Weights of a small GPT-style language model, trained from scratch on English Wikipedia: RMSNorm before each block.
Each number is 128 + 24 x the weight over its row's rms, rounded and kept within 0 to 255. Layers, rows and columns count from 0. Numbers have three digits each. The size before them is the row's rms in percent of the matrix's.

# up: layer 7 MLP up, 1920x384, rms 0.0633, rows 1732-1800, columns 0-95
# down: layer 7 MLP down (transposed), 1920x384, rms 0.0873, rows 1732-1800, columns 0-95
up1732 103:104131177085106150137132115149134102160164151141106112112111173098078089102091152123142124111147120126120103090116151150102103121096135155099106166156143117154144116123135135180135142099168104117099086087143108139149145108130098127139134116148107112117128134156161119108147167158102158152
down1732 102:129156144213110130128123155085142125124118125077170142084155087128134136134116125123131169090143141160129110140131126141090149136127189159113139150146144152108113101132139129120116130141077102143116127123128128144142132094132102143111136132121150122118148156142142161124113121152127168155
up1733 087:109151077134118065161201155133144087097109164086140099114162089063112157128164131132143092120148134090117114146101095125103113144134127119113105151123160127119142144133118136131113104110119118102103166127132138108094120119133166098186132117117172142140099129113120129153133158149141101127
down1733 083:077152177100052103171106110088081147096161131150165153133096060151126131108126189125130084102107101107085159105136157104111129156142062098154126106094165128128120175123191170159117098144163162154149094118149126142155115102143104105134120086141136152148146109161106075123142120125132157127
up1734 107:124114140160145127118116167131121146129139131133154129098074096173112112068122113126131094090131116135141145158143117146121113095125085110101104129094116153116110132131097083117073110143153151104131132119139148131124105146130086118111125171183116125147141091153158138153132143100105131123
down1734 094:074118147154147181142140117151112131172134135149136140134129108124134165122106086126112167145124123120153131092105115086171143114129102104130169122140087134107110113121149148126125113099129136144157129112098128099130165167106183108076166161135133112114127124093103144131152143103117135128
up1735 093:133140143145111079160142110100100123125154121142094131168070171135118088144107101173179167120116122095161093092156136107158131161131149149199148130136098107149082147108133138111104114086111130086100135120152125159115126101134174160128158154097119151110150146106175115155090118117131117124
down1735 098:118101118132130154106135090129142102129101149099127161128129122158131114155158142148156150119141191126119112118116135157163179139150145136155128105146160111147093109106105129125121108122158109120092128106122135092123106155113128105119168154121163137134128093127148167139134174152170137161
up1736 109:130111113112137112125149119123107122128169126127093136120101132142141138106104141162104174110168085104074167170129162111121120105137133126090165108090124167122201129146150150129139125094141088157124125071154125127124124153125162154159150131095127112134130099131099118143142135145133158130
down1736 103:146130131114133149148147115110144156109138134119117136124149123129128133117127155115135153133101135087116152118134113142177117140178130153147166147106133167117128118120134093125146146114110089091116123131130127128129168119156142088122134106132114128138158094163129124168138139103162143140
up1737 101:127123115102127149179145150136138158126117183156135149114155114156110079154144147139115143126140128106113164128137110146148155143149103123140125134168135131123127128114125123129170135115106161138147132142150115097132144081125122127126164081163138158190115082118145107142119097092132137159
down1737 104:143140149140123130161094100078131157168096140135120119129126163158095127191114134147121155107119167166083134102145109130140172127179074106102145136164151150136103113129129113147112135114118125138096122154156102095106161105115120108093115111127121118134049107141171156125150088127168130135
up1738 099:120136094103102127088187129150115105145169107173155141123131116135093112078166128121140168119113106148091129133121135112092118071066136127177139096127129145114154104096152147141104158138124103121108136128106111133103137147112156122151195134143106121096102108106104162109151144132117140135
down1738 104:175121163139142105135140146142147100105128127075096132139177095145129155165142126097104123124117100077114125109178117128121118156095096148123126085129155170105112144137142123188139119086159138133115104130095084126145094110096119130118101160112111123133118124114154112112152134097119119103
up1739 096:120185092126101123150149096124084111120130099142138169105148143145112143108133140105140167124159136125153127098120114191161117143105128134117149144114126179144107150118132110141126131134170130151108148111147143144104110130162122125177158138145139100112144119104133170145116135137129149119
down1739 099:101107154116092164100132155144129144139155128107137143165120108155099125145103205137135120137124139120126111061091138177117100129097042175118158117128128121124084157133133142106133104107112173165114127117134114104099136121157164109110164204140140117131109123093138150109103108126138120101
up1740 102:152146132154163104134150135125128125141107146138154137095151104133117135126064146149129121141128153054151105201117163128117127115150117157098127122136079160096166147161087167118139072118143127150137100113089136127151140113132106140115128126167153153119108107119152136083106144131134132130
down1740 098:146178164161129102088120140126122123151143090068138172094137090146124130142137117117125122147101139128121107153098100159143128109159077122120144113131114147100161120140119194174121131168124140116107130130121131138120113139134090094127151123163141136163126146120140170110135145116155179110
up1741 101:144163126135144145131130142136103152163133111137160127133121114131112170103112102083089144074134129108112161138105121127097098113111137141126146123156127093179129040099173139150138156103115143117158130060126131087179134120155037134151105104118140120135127159090115114116148124147138127136
down1741 101:122108101143120121121116123128133178061118117109098090149116155183168145071148095102150119110144116178157163125120098178102082108139105118073153116133143162138111154127077158175169086115066084148161106163128136153145135107116120107101143142122134099147143113133147145115148133108106144136
up1742 099:154143139125139076144109118094161147120136116120134168141138107122144109097166136133157146140152124190131150154184151131156094121137104108163143118113122131135140125090083116087164164115117164107124154128116138135131120175117115154120111112121117147198124160158163091181108118146132097167
down1742 102:102115151115118115088143121103133099166115124125131146161148144174151096113116114183144122140122158117122131098170124110121113078124142128116108148145120137104113149107103140109105104144063146124117124126141107138105097122107078151079148137116130134158086146139147151142098110130113103117
up1743 106:127165112122105136110109108126106160162081124112128135139158142088118140107172112166167124193133151155148137124085097110145128129095158128171121153112120147117130089137095126137110147141167128132115141107154128168138119138096094154133076146144098154119107111111144119097093118142153119160
down1743 098:083128191163188108152131150138127086140151188124122101143183132152123120169131145131145115146090106156133127142058132139125104117113079155175170140151117154116151123158130165160110089134129146140120114131109131142111128123098108154133126157103102129138102122151166115125087130106109077112
up1744 090:117060099150112143114124118128124106133127151126169133100140141126121077134119177139128099075117087129095178110107134104133111127145120147125107103157138130160146154101106165132084102121125109123169150125095134167154137071097138130152118092153116124146124094165088122165150094122142144164
down1744 097:107119131141111114168118153111119098113154177098083126134114113097130167144103104100144132192144119151135115124129128096129122160083100185130112139147139149131121129116142128145113153141128168048103174119074135132116125127086144179171107101167175136136130112124114109178145096113084167159
up1745 091:116087164120132104151150131107123156095123122160116155137135120119127140087140196107172117133091157129124127120113102112166126134110107165162137101131137118143127128134099112115118128109116117124147114117104120131131163149129171091142118152188164110144161131128115159110190158142146079147
down1745 093:134129099166110093168143156134114123104166117089124116107179107114157150168146073107115137137172161093160143197114122138118132120144050123113091110118156117140176143119115109160157099136119138140144123148123123158097091111097103113135145094146115133117163142115099118144120162139132127125
up1746 108:116138140150150143126120173123167130085108135141169116143125145126132154135173146131105125115099080172101115153137146118163125124138144115087142152087153079141121107106103164138135092067110128118112136082129146110098130134081152145154150104071145125128126077114147126161171130129141158120
down1746 107:134109113126118132141119104156141104093141149173150148157104122113120130129070131088094166056150125128125128120132169102082151109099171069132173173113096105136112127157106114111081113162148118154132129127164117137110118105188137126126146150098114106164136146115128128126152097141113105139
up1747 099:105132086109130164132140101142124136086089079128119151136135134157111150041114115116143092126159148100121154158116083161164176090135081156134152153117137110120162147138109143101100114130106088097124104147139115108136135105137124116135121114111156153135150119081162115126124163124114121123
down1747 097:161178136050138132105064138115125114150152111128154115164074165123134112115156105143083117110089133100114094142116105111162140130117148101157130149123094158138150107148158098134136091134155131162162168111147125136125109147141121143164132167120141114117173166151158162128112088124152162150
up1748 104:157171091099163166140116121133122128166108116127096117151100094116123142094165080092163081108137091124109116146084120108100139133077114114144142121127149141098156186136124116098137151144117105112192152120128084143137111125145095112141129098145147122101090155134110090110116127160101160138
down1748 101:123101102118122131115150129132145167118134114166114086150156137134117102115131164148126145105123157161135109159103123122108131122079103182146126112119130120086100171139127135128114135098185134142117119122133147149166159095169170120128146125105138182135104111112113149116139172084123106131
up1749 099:135149138140113132084108156197101116168157178127113146096119140137123121113149155138110103090108102116131097118149128108124130140115132154106127093194142157132132120114114110115091131140127111208110124114115139142122129090161118115120137147109126152125175101105105120169129110135163132139
down1749 098:152138105146133104157119130119153093154096189112094119113130155122152125156120124119113111126154144167132179156106114121100123149152099104136118121149158116090137118107089150086151160098129141160114100110124087148137138106181122108125123137185139097110165147132138174157157142177137090147
up1750 093:163125116086146125112142091146099116103110152132111134084184117123106134134137090122151099124155138124164159116134110175168107135127142085174102126125128127121141128184117140145100165130111154121114136093102156119121129123110125116149150132089115088103104121138138113121130113094115074115
down1750 096:121101097140125176129127121116175152101108112095130151107130154098168135138138119077132139106127147124158125129171178121091086143104141119130113166062089114132129123114138112115098117140094108173118179143141130135138164131179154132142161145157148103124112124109164127118135130094114078120
up1751 098:135166119152160101118093134114087137098138120111103119148152103115170112130167167126122137135139136077141141139140138145132080089148114106154150146132166149124171114124148102170118151107130111128117104152142108125143122181097162091153122102131174159092110123119160138172127148111132133153
down1751 101:152102135146109107165148136111130099130137131104136113109122130124131108115113126089137103116140135137136148156136124112140138100166049110120116143126104114125104097106133145171162092159152122106112128120108084137129143114158120109108086126091071149091110135146124130135146164116074132102
up1752 096:070114070124104122134153151100143122069117090134144149105121128149173105074119078127140102135123094089135127195123140158162139141175070126126191122159142131166086132102094123130112111136108126158090093160106147088134112118112162091160125080171173109167092133112179131153113135163121105087
down1752 099:071101104116057107135135113149163126121153137109130171111096129120131115111114122124091090123061149106191162107159151111162077104135119125154127101157169144143124118111108091137148135137130145115140101120105149153134140148106140119140114119167137128145116121125090126146095110159115123115
up1753 094:167149143173132125106128118120123138082094121107110116118125155177165125117096109127152112132123134098083122096094127095099118081182117128104127176129133122179119114146136159137118106153096159127140174184123124148126141115125117140130143115152112152139147137121101145097121112117144097129
down1753 099:113145125097133124157124077127137135145113114132166149126114135083153131122145143159168113145134137136164148131126095144136166143115126140165142097113152131109110116133128150127149146117092096111167096101120121104154121122128154127114148133123082129136133168128117113109129091138137116090
up1754 093:170117152160110120133154141123143112119145191128151101163117125123107119168175137140141134139128128118125153130130121123126150150116132127138144166131132106085160155139126128159109173111147125154131159103163160103104119168121117115122100150139162135104118119100082131170141179186131127159
down1754 098:103114103135120116141131110114166127148129178110119104086135137128196094116135109126172151150148151161191149115174167143159131086103108081116132130141155155125098125127108131157160132103167127147122135150121114120123144088124093140142130097090100129091106137134158119162150144108131162136
up1755 097:170117184125116152152134124164156109105099123128144121095110117136110179141125145151110110084149079139171117105136142139182102152143124161171160130124149175121101114118126129145088072104107128101126106138097125165086140109126138132139086097150125122114105116137111119113136132138145087167
down1755 101:132136109100148111139158147102121119098142115151118111085111143088167137148147152122129103123105118154176136062091127148119112102098134128107138141126098140111127142110085098142173160162142107136101143126135108114140160118121149082141120165144109144074131149133145144110099111092140174133
up1756 112:133103169104151123145138138126151122120122082116119128169133159117119110172139132118141114122106100099143095119116160117119157087076143104127143080162121136191147105163154111160145133096118151130181113095146136155083150106136115139160116163114145110138122118145109091178075049115110132132
down1756 109:157123151111140157122128128133125103163128134116128117124132156111140117098169095176155119132153129092158158106112131125166104124119178140136140101135135201147148103090134117129111167114137117109116085124098092096116094152128165127111116131140151155171152148137099119159121097128141147140
up1757 092:124081134109138149173108131176122159126149139126124109118132111143123090101124163119117160108112123087122135129118119146166136108100157133158152092135124125117136144081171118131153105091116170153070136109127084180152152121124084126119126143128160098142100132118168106109132148111183136158
down1757 100:099116100160087149177097139079152154135126095148167164111157146108194160136127098149107101140135128101152151189156131114111129111130056082157132142108147099108121125080126173149106150121128128106144155134138091086088148138109149133124158124150118163160135110173143128146160162127128163116
up1758 103:148099090129163142170155129189138122139085118092112147129132173117159142152119126112072146111185135085092105115117121155160142155137126135175133124131129121093125119158137103126126148146151132122098150150127122121108137095135157131149131158114141154103148135137119134124123119119128147103
down1758 098:144134144104147169133111125180094120097172142118096139136128108131155134079078049141091118172116118151097127104162115158151130115105151118111137161102109103157121117132132127103145157163192149119144129087108124147099158153134162109159137125121111109140153110093124167149107125176103127110
up1759 102:103136149108118124125148115069116131122173109118110116159101117098141112109151145067111120137083134142097122139100121155124128146127099105143120108112151144109142161118148149077129083109106129110123163112139137143115131150113119134188112174161080113171124136102121111110118102142087141143
down1759 100:126141150115139125150122124125151103124127103097129155067105111168088101121117118184161172115081149122134121118182144109148137111125075096123134127105122168099092171093116112100130078141142155128127119137151147137089142142111141160145167113150157107112119141117131174109100121157132109120
up1760 097:131140136159187129096148117113152120114092101118124123158131129114151137137122131100109115095119149120129119118133115137138134113158134107152115117129139145096074104126169140122111117145136160161095084133129150091182136131131146161129150106110105119101163104132103125122125168125073159118
down1760 096:121128104122106121156108110112125121124177089108155141142091120109106128158120084163131131104136131115120126101113121146133133151158138119130151116146085137143099128086085151116125133123139125094128112165142098118126149140146132129094109117164144193122111131082103110142150134170094144101
up1761 105:106124179117128134132080117149158128120127127136132122132174130183143139097129150138141130151161119113151181164126156135098108134139098147123116150172136133132147139117099189134162090120122148116106136099130135117125119067122122133121133114134123082114139091135141106102123094102145138088
down1761 103:105170117138137134179146125114124128100125122088125114113148116115096152149107166164103151108196118097133168165117147148146158092155148105128132111157112143128118098161183161129084156129147099114172153146111146115095119120122112142094181093144135146133156103122102105127136142135164120088
up1762 087:090180121084085085192206158109131140153132169120175085121094110185090126118135098147138118106146099104177110146137104104171109072129071140123125133134130104148162113119135127155208125111089078126131128133141116107119119140124118155104084114160164145111150121159070097134131135117087146177
down1762 085:149083109110202161029104134168169076120093132087113129163110134128147120118087115144120122102114089147130119094150152141137132141137043112117152095134124095101112110150114120128141132129087132142125144140098101127141103168130100128099125107123120135115144137126130137111137151111136147144
up1763 099:137154149169112097134142137125088130145113132128122104113087106122142148156171194082111122127112072090104106140057139099168128095137133102114117104136124126179168095127170104095089110143098096131153142153124147107157081125123124144100149087135151110149097091175128126172091152101132143139
down1763 103:129134135085132101134084115101119141155085099124113129111132120162129132122125174147194151151140115151123160127080068137091116177095084078122148148135171170114126143122131142133143135095108148132123092092140171093145125144144106173118178132090141102108097109152151162133132141132108132073
up1764 099:119108120125115093072137157095144096155127136108168133088113104129159111103135101153119125107097116155146124180133105128099165173153096161102107134114120143165119144118138130149102126148130107122134097145104101149106140107137136108101155086135136113109145160154146147138124108148110110117
down1764 101:109172165137136170152176123144170120118183148121066128098142103129141130105118115143152157131109107088128123142147114149123150117118134111135137132133121127161138117097102090107102090126120171117144094154127153115110160116110119119150138121134123118129115151142124131132132137110119101127
up1765 106:162102093144137126128148125084146139139134145134150122115138156149106081136140112100146147139197160155152106120156118125140130146120112137122129137153115123155120169144111123131090160143089151132121085137162089150097105152130116149139171173121113136121135178125150144107098112139145151132
down1765 108:146130124140121113114125128139123095142103109103088143135111119140154136117157172114134120116106146146138125118101155115099159114141176117144131140159152126139141133150129161147132159149091133126148119137135113129119095187117148137101162116080148138087131110115117125116122112084118114175
up1766 092:135074123073134111128152154121098114130163122110156165129176076120124110109144136122096149131146134165140115089113115139114143126148166149118105175096131113132150109131139116083106104161163112135121139160134120122161167096159134132159133115163125135113118143146134140139109183095145078116
down1766 099:186115108121095122156075152111141070164126164130142157091151101105078106116129096161126159130147089131135122140121133172126124129078005115168164111133135121132135118146139143114126158180127161145133114136128127146163145118150164110145117114149081142117123123151135148178134139117155112126
up1767 097:124101091125099172170173170094139120174147109163125136101125144114096125144110148124145149138153131113091097121144122126137115125161103127174132138120113131121094158122129106144137126078141126154110141134136101059152157153141175144094140130148163127118137166136130090100132133169130138126
down1767 096:147131118143149140111089102125119105175173143157149110140129136147141134147127125084119171129109118143147167076142112133118131113113131108074157114128107120169121185146106112158098122112158146161153140108135133158115141132116136164117120126136100101149119134168122132100158170118123140169
up1768 100:136155178120164093147128145101131106145109121143131161127137138104168063126147135070126128127169146128107103122165088135114087135139160141148148140103167098112110132165122131098131106102071119141132127117177160143115096101117146135093120129098162133114091143152194128159132122161108109113
down1768 105:129114136133128104143141141116131171134101130126103109134147129133124144171128145119096137116123138120144081123166136114132112120088117153125142146144162089153109122116187133098072140120072131115158112095144135151157115106099101166175112122144133134090110150176131112127130121105146132156
up1769 108:126081161128144125159106139143159144136144118135131124145125129127151129107139132150108174146155146163096136120117135124079094135138105167135096109148111111124090104115116111150136132137120098134103162141102157113152126118085148123115148136103086170111137132119163149147154105150124118072
down1769 102:135141152127083142121121149092176113121126136112161142093150139181150146146151153136115136144112114126149109122166146119139114157132131123106085162127175146100101116138122116117138139116127141136122141172140124114154163088120102123116175158135163162116174118139167158142155167131166083111
up1770 091:166126121141150172114114104098126126148145120126152143143110134144116122117113114142130120114155126122096162141094104138145176121123161167134185175142164133143136116108159123137151121145158124207084107124132119135101115103155132112162096160079146153121111137104140103114096119135114140115
down1770 097:188120138105152134152141148109140137142084141149133113129135099100131091107137115149155125155162153105159152113082126137136115076186132130106131105108124138079148128143096142096101115155107140162105135134138106146120120115153144136127157157108091132089180127080138109113166136189083157142
up1771 103:151127140113096147136129144138131156157136126155135123103132093131129075145133092137103092150104099105176111134114147129131162114140145081183124141132160143132150135097063142116121098127082110071126131086138107139113145150073108143139141169109163103176126138090143131082100103136131114129
down1771 106:134134125137172156155134129107162127117128140121112139138094172135098173118077192149123129136117106123124125148108127105096144065131135106156108140171126148141127135140154135135151133150098109129135114153150131129141156108107129114109136123093119174098130122148155123133097126153128131154
up1772 091:137108099122095095135127126147084115129168156116140097141087107143173133124152110163126114133160170112173154145159125107098096120127115091094140152102111143125135116140142152099119120129104138109151085167136129155094121139133134120129152104153139124107168129108139104118105155165174140144
down1772 094:148098102158138119141107100158109132102114099116146164106140114170105146134147141160113129148099152126082099142118114148162168131122067115109129104127104128132121110191129162130112153134148162115099118164154103134131106111089116123152123104186146130131113131130144131071130182155146098134
up1773 103:142093121123106102155160131107119139114125144134102105091173143103161137141119167094147109103131103114144088080120133128082134112130140167121140126161138099103135138090120154164146135110075163135090093179155170109124133084104142117158155140158132159115128117124103170142127125133138134147
down1773 101:151113136105111129125139093119123093115113160134105125166121178128143159111148146085147102146140088136140190101107098113111136179127149137119104105104129195124076136116153119109118110134167102106112133151094149141164117159103136106087098150084062172156154145069160140090121120100113096124
up1774 102:148123119141111117158157143100163139102112146131138102176114127150160118086153146120110183098149147129132169111138109135147119116156126128127086159136103124139106161122146133146101130119139117147094157157117114125174120095136131145148116142135135139146137106131192141154142098143143165117
down1774 104:084119126130129094126117077139137131127132140131145140142115154130121126110140095122114121107138143147143151102133116196137089179068159094125108121141132142143173116149102098089106108157133110126150119136115148115166118140115132108137112123179099114139079118109190134153057160088106160122
up1775 102:122099141145132142058127134162112118126185128116132084134146131071164116155147107141169149151130141144128142111144155154130128129155163111151109112094085132142147082141120135157073112092091133130146154108133130125113121138106136127091138157119163155102137119118112078120121112101106153168
down1775 097:092113155130133153109161134106105167101163171149130127143102141085174149139166137183147111117107109142120151143049139159100137135083136154096112113162117153155117155143140126136099106154098138137134128141135131114100156130134104111101147154105144113124152139106123099166137136100157127144
up1776 089:139179109086070139150169120194104147114134125104157104093147164107143119119117108109111151135130130117125119141143127098064099140119148146115133113170159129115135123128158128112106138124145117143094105134096149169119140128129067069079097102157144155132100111149103156129135115147127096150
down1776 095:152115118143124130122123124135126110139125149153156086088113152114111183138095140112113097152114142122121161137080098150144130144156049126148140143121126173103148135098149127137137122127118152073166133098121128140124137147114144132105156063097090149125155161118140131121110152114148126157
up1777 100:112134138106108112134137107122141112159160126159151133086174125151138090144132143131129135155112169101110172140149115104132095105108146076123143161125138151121126086131123101160164118104082110114099119130110142119115124132130136117102119073140104126129097141124114125106092160105108152127
down1777 106:129149129155134160189139129130143111107109106112142121125149134111139156156149138118143109135155139130130146140089071106133159143128093090118121109098170100127142112136148139170138155142164155065114148127126123121105172158132115100131169150141151085110136113110118090097172091137120126112
up1778 099:125102126151100107121119110123124139158161147113149138127096119127119133116174154131122087086131160153123146092126139083162118113113158141138136121146135119078148074135125114142132145119125112113162117140089165100143077139111137117090096139147102159146124097126131143098149117147113128136
down1778 102:131115180142120090130149147110142137087152119141112116095148121147113148121143130108136108134130124149114168182134164106146117125097093149130144083093181130128116126150174109138153092160103160088143134108126150151138119102137150108120111095158110150118131131126138130099117149120106100143
up1779 103:114116134147080095133171188158108143120142090101154087147149133082152148137083078124133129125138110168109160116181135130165148125100133122103104107102144090130150133167105157108117150116162119110112108118124156072125143116143121103152151122130118165167100106133141198117123100119104116084
down1779 099:073138114143149094158081136133118111091121107133134102119096140164133140158130151114120111144124089120117131133154138132145137183143081138052160114139166159165103111124183131099131109140162162139112150135139127132123138131127084128127124153111111173135092131132125113108128152115112107099
up1780 107:137102133082161105134123132149116128143130100148128117162135124046128112147121154150118116142127125122125148143169128113134134124121170117128116114109137122099171086131106122159074126157112148105142085161129150102151081144145099105146148077142141110122129117154143136115099118162126158103
down1780 104:152126151116139107154069086148171188047150141125129139123102110159131128147117142119134130156113126121139144134101133161124133133130203093135131118090102104119112135129125129105088126135110137133165120129138089102100074121090122112144127112175151127146119106125103089135147135114123120125
up1781 094:099168097138152149117139150089062126140200087129125132118159090096080128125171092127140096110139113128125082103118156140187119105125146125102138142148105141098126111147115108155135154133123112147132137118149124167144105131090135148112110081146084138120113157134126132114100089133121131128
down1781 101:136143113111131118133087137124115137099127140122119106126107087144111127196134167149129121154153125101145123136115093122139128156124067113108129120137124117107154083156108131112128144152100185143094103093153135142070143122153123124155118125132132111125106128127132119153135129102140117113
up1782 110:143132163129141094081107113109127154150138091166149135139116136124147127081126117141150156133106123130104136126134140114178126104057129186126142126130111115159169152155099132150105134150138161137123128137147132121123148151066132150112150076087141158147158115113131094126129140101149103173
down1782 106:160112163122131103143142137157149068108128140152139136119142089129144119165114147122102171100117117155113082124125124162149145148103132142131113098148138119146154082139126160146107118117129159114118144083180133134113142126117111136129142098135099107130140098110090112154113093078126133116
up1783 099:135126117126128157162169140103115145138132111107134134104143090138102153126141099115099180120120091139140111173120099134142132095118113126129156131143173128102178172164172110123134123102152121104109152149051111129142130136109170123143134103141125150155096110146126171110107127115122099099
down1783 100:094150129163165106114061102138117152101168163126144126140089092103121158095136091117138144101111143149089195144104108146116144127136168142109169142133137157116121106092189144186166158084133133143122144169148168120127132178109104184117158130153154103132116164169136138151139127095138099191
up1784 103:134119167106135158108152135144121128119158102130117120111076112131126090081166152112180140116130124101144117112101114141134105102141097087138135076119112117164127134130123103139103172117137113143141134134160127129087123141126083163159098111169147109134152125165085117156126136084099091121
down1784 099:085127137125163185169154102168146091190111185149118146122128103135132137149119124131111134151123111127145109119122128135123086121130164110153134092125128109150123163135168117137103136104143117182118131071104119107135116159129100112111145185160114098106135107144076162100151119133131173106
up1785 096:084105145122091072117100113163124078112148135136113103134121142144142147080107162118130133138160109108129127145126128099155148105127140101069146156129150151150097149124149132138135118107102110122147076122130140121135138136122122141115126137119139137124100174156133128163116119139113121146
down1785 100:125145092110114179128097129159079165099154169122132140163118074173124166106111180110093109118126134118091106147065119184102125104146167169126105138140138136132137155137128134126101107157132176106126117113118121125133136136140108139114112086129153137125118100127138112091167147147097145137
up1786 094:142167159099139116133136144138128106150111120174152143094118120129101136083157142168111098156114123143144135143113123149121109101172134141096167162111080143133100124111115111099105133151151149112141139126180177097102127136133107163149174121156134103092123146156132160120121128102119168139
down1786 098:119160123116114145155128145151125117148099127111128127098159139147105125133136081134127078165146155150139117127104112111130124107139113131100089126131125170090151102109112142136118143079148069141152114101146113129120156136154167151092130143135149120141113116097153163149120136174148105145
up1787 098:135131098096150138141110102135145137145119122119119169127126122128128114128156120099146112085125046110114163084127110140113104156105137161091117145140158161119084117168162095128148136167138089157108110135162140124151085154071113079129114143133120115172143104139138135183100144143105139146
down1787 099:133136133130149156120150122070149133155156111097115130129116118120116134130072055116105077184131137128153117116153155111131110100128124152096137126145112104129098120141130111141154133173132099094141114128138137160149135105123103096172145137123113131115160077069137106121126105156138092139
up1788 100:125128132118127132133144113071166155147122130131113080113107118152158151078090137151129148153127130082129117109140126176137143146150147146133117158120137109092092159082126174112154129124118126138125188109141194161124116124161179159161164126140127141144148111156132153116132149112120153148
down1788 100:079149133130133132140074143143113131124140153134105135166096118132136095156141106124134125164112138120147138133127132175125134133180081126154139136152102120139118170127130163111124082139108103112164158151150130130125111114108140120112114140098123144110110097146117078129109143139140088178
up1789 109:108071130129112148144108095134179072132095069114131137152116167136128113126099113130126118118137104107119145109085097160149100119135086155148113135105087103114106163139138086105140149131128133137090148155137125090141129130162079150137112149138094127094123112125100137142113146150131105153
down1789 107:152166164133152093135124122089138149171146137164109087146111183137120083122102117133126143130186123112128137131140143125105077082167157155115110148156107109141119123124164112128158118110113133088116140123127143141101190146157125154129117097181128121139133129150085117148154117136104093192
up1790 097:172142059188116124136144176146126154124140111121127118134144128117164113169103114124109176095084096134124148160127108118136147181129133108176139112096128165180120182153147157094182117095121108115103124132083125109141133106073119135144111116119110141106160158144109120170182158169099137130
down1790 104:128104134131125107137129120105162102143117133129140110150104102154140153110090110121122101107137142113072155068127154171128133122145175098132152127148116127079091146093149108176130096146123107128116110101146124134105102127143095125076129103161139144097160149191119143124130105152101114100
up1791 097:174142144126135107149121115155140161133118139125130159138118137163129110158078140092073122133134100101136113155090111096145109137141117146152168117149113100105174127070104149139138172133124119072103151156101161123157125086119120126172128139133109104105108121139148134132125101127124153137
down1791 099:160139147115132113122124093154161127144142134121119114135178091153120092165138155107182152153135099118112098103107133095093166160128150144146106147108121079142098095093149106174132116108101124118156097153129106158139114091098103134081110106160104117074158114114135127092118139130113181164
up1792 103:126131095122116153150143133156153157155129128167149173128121094089163150172163138124146135091124101077105128083083104159092094121120147112110162124128140126087095119133111157104098172094120128182142099183156103102120098118147106153155155098132140132127117121117143100161097085135152138122
down1792 110:109099146114123169163085128143124107112134129141116104115108132139154126100137121116124073113148133126130151113135116178090133102099216094121157144127150098076142131102113102093109135110100220135109117088102117133140154124135135132108103141107124098149126118122125136103083111128150126147
up1793 101:137101143137125105162132150167124145171091109109181166111141153164148163102136155128114101138151095113156079130151132134118126136143154123119142070176092081124106104090086105138147126115115143134115135119111142107129114159143089129113127056142117113110091110146141115071112138159142095147
down1793 103:155145168096136090117152152126118127179124104118158149114108122130086128128098152125090129098116113107136160127147140141129116170101142123116146119088155102119085151126108127150145143134099081126148154096099122144128086135108083158085122137158103132128142153152119162080158140120137074149
up1794 100:139136110080140106150157148176120116143107143143159128157164108122115153152133107127141128140120145121132141123143102111129098131111169148187132121132092103143111123099122122133095157150122145145165120150077166149126125114146092147097169148145115169078137124097139102174111126111107116118
down1794 098:109164099127102136108123149136081110108136077143095071134114105134136109111119138135147121137119143106132104137106111166089113119136121143156143171119124095142140149115132087147115150152131160102131110134127097137068150154164137126119154125132116096130108117144117143112109101126123080084
up1795 100:126122126141113125121090122134153163109176098092151132120155117088133080093178062125167095099107087111075176138130129090127127135092159118152080103139129176094139099130137135116119163154147131111102130096133117137138145138087161109157075151087146118112088098116115149119120115131146156121
down1795 100:120146103146141152105131079142118109146130117106149135163117153130131139144136171143121095122123139120146113099113178142125091116172142085134101142112120115128137131133116133094090154197110094128112135144142153092136107105169156117149171135108128087121124133118133097126103133103128124105
up1796 095:106118111121107113170140146127145110137159117132131141170157064102127155106138152169119152114161147132151139103095124105126118118190116139099149163125105131119108102147134153106145103149161105141181114146100179186099127120126162097127116084157141124142119149124129119169081148103128141114
down1796 096:111124176129101133112154125136106103094161157131161119098118126113124173170114158154109161137123132124124159112112141153166166133091157133123156173119117119156095133178082140114117152166164115130155128132113171112137175118146168125147129140121132129178138166150150175099126107140123086127
up1797 097:126125135154153176137115135183129207134108123096141120117107124190115109140149089171094098137165127139140168106163150145117163086123098109146149117110152111116134116098073114106121109127166145104105139077106143116134166107143125106107138115178180123131132113110137155147164129118108137107
down1797 098:103132158132123113124151156140108103098099127091091119116134117130100167105131165157097118121133144128166125105118099111147143108179145079139154143126083140120163141165116133121164136139115136120153143160100107109118105156139115106149113135135093093131131130138139153130125069082087128144
up1798 101:135123134129094062131163146072125148103114121077117154108159136103143147149110137106106144137109140160112114167094158096116131134129119095102138104125095086157145091118156144156072143120138127114115096124148133147145136114116146097156124085086168103109089114135100186100128109114131111134
down1798 099:123088121125106099138137130113167140111118113121094118136149105104141122140094154128135118102150141125096131136082139132138145129091115154123165086097120128141113071128139111171111152160096151103101110111138153138125110104137133169092111106157127130120130120130125081119140100135145125095
up1799 097:080133072141123104109129120125145136121115065109127178116092139138157116127104128139104133131119098139127146112079098116118119137112146148146106145112109177153107139137137143129141074165199142107137146134129116134148108124097129148093130118082110128099097162148101087166119129144130136161
down1799 096:073132132131102130110163126132114116116147101121130119118123103135097168155177096120083160131122124121130158078097143161176131096095137147106145141124104112097136152151119097094131137109150095114144098094158126132108114116073160153150102109171133117125151135130085131154158118112130151089
up1800 101:098108096159146156186149126113168142136132139121101124156137096142175152152127144120154123118124103107108118144104135123105163143149114101116145130147181115136074104104119152139100122099110160124136096152174139102171131108130102109104101141118126111138121123071141124143115110135146156136
down1800 097:108129128127159106157154123166161138148096093135146102131148093175164135102150106095108095113114113078147151054174099136111111162133108121122152173117137141121156126141123167093126172140166129107108148115137144126124120127143083121114154151123137102095154125127122113086166088113192101114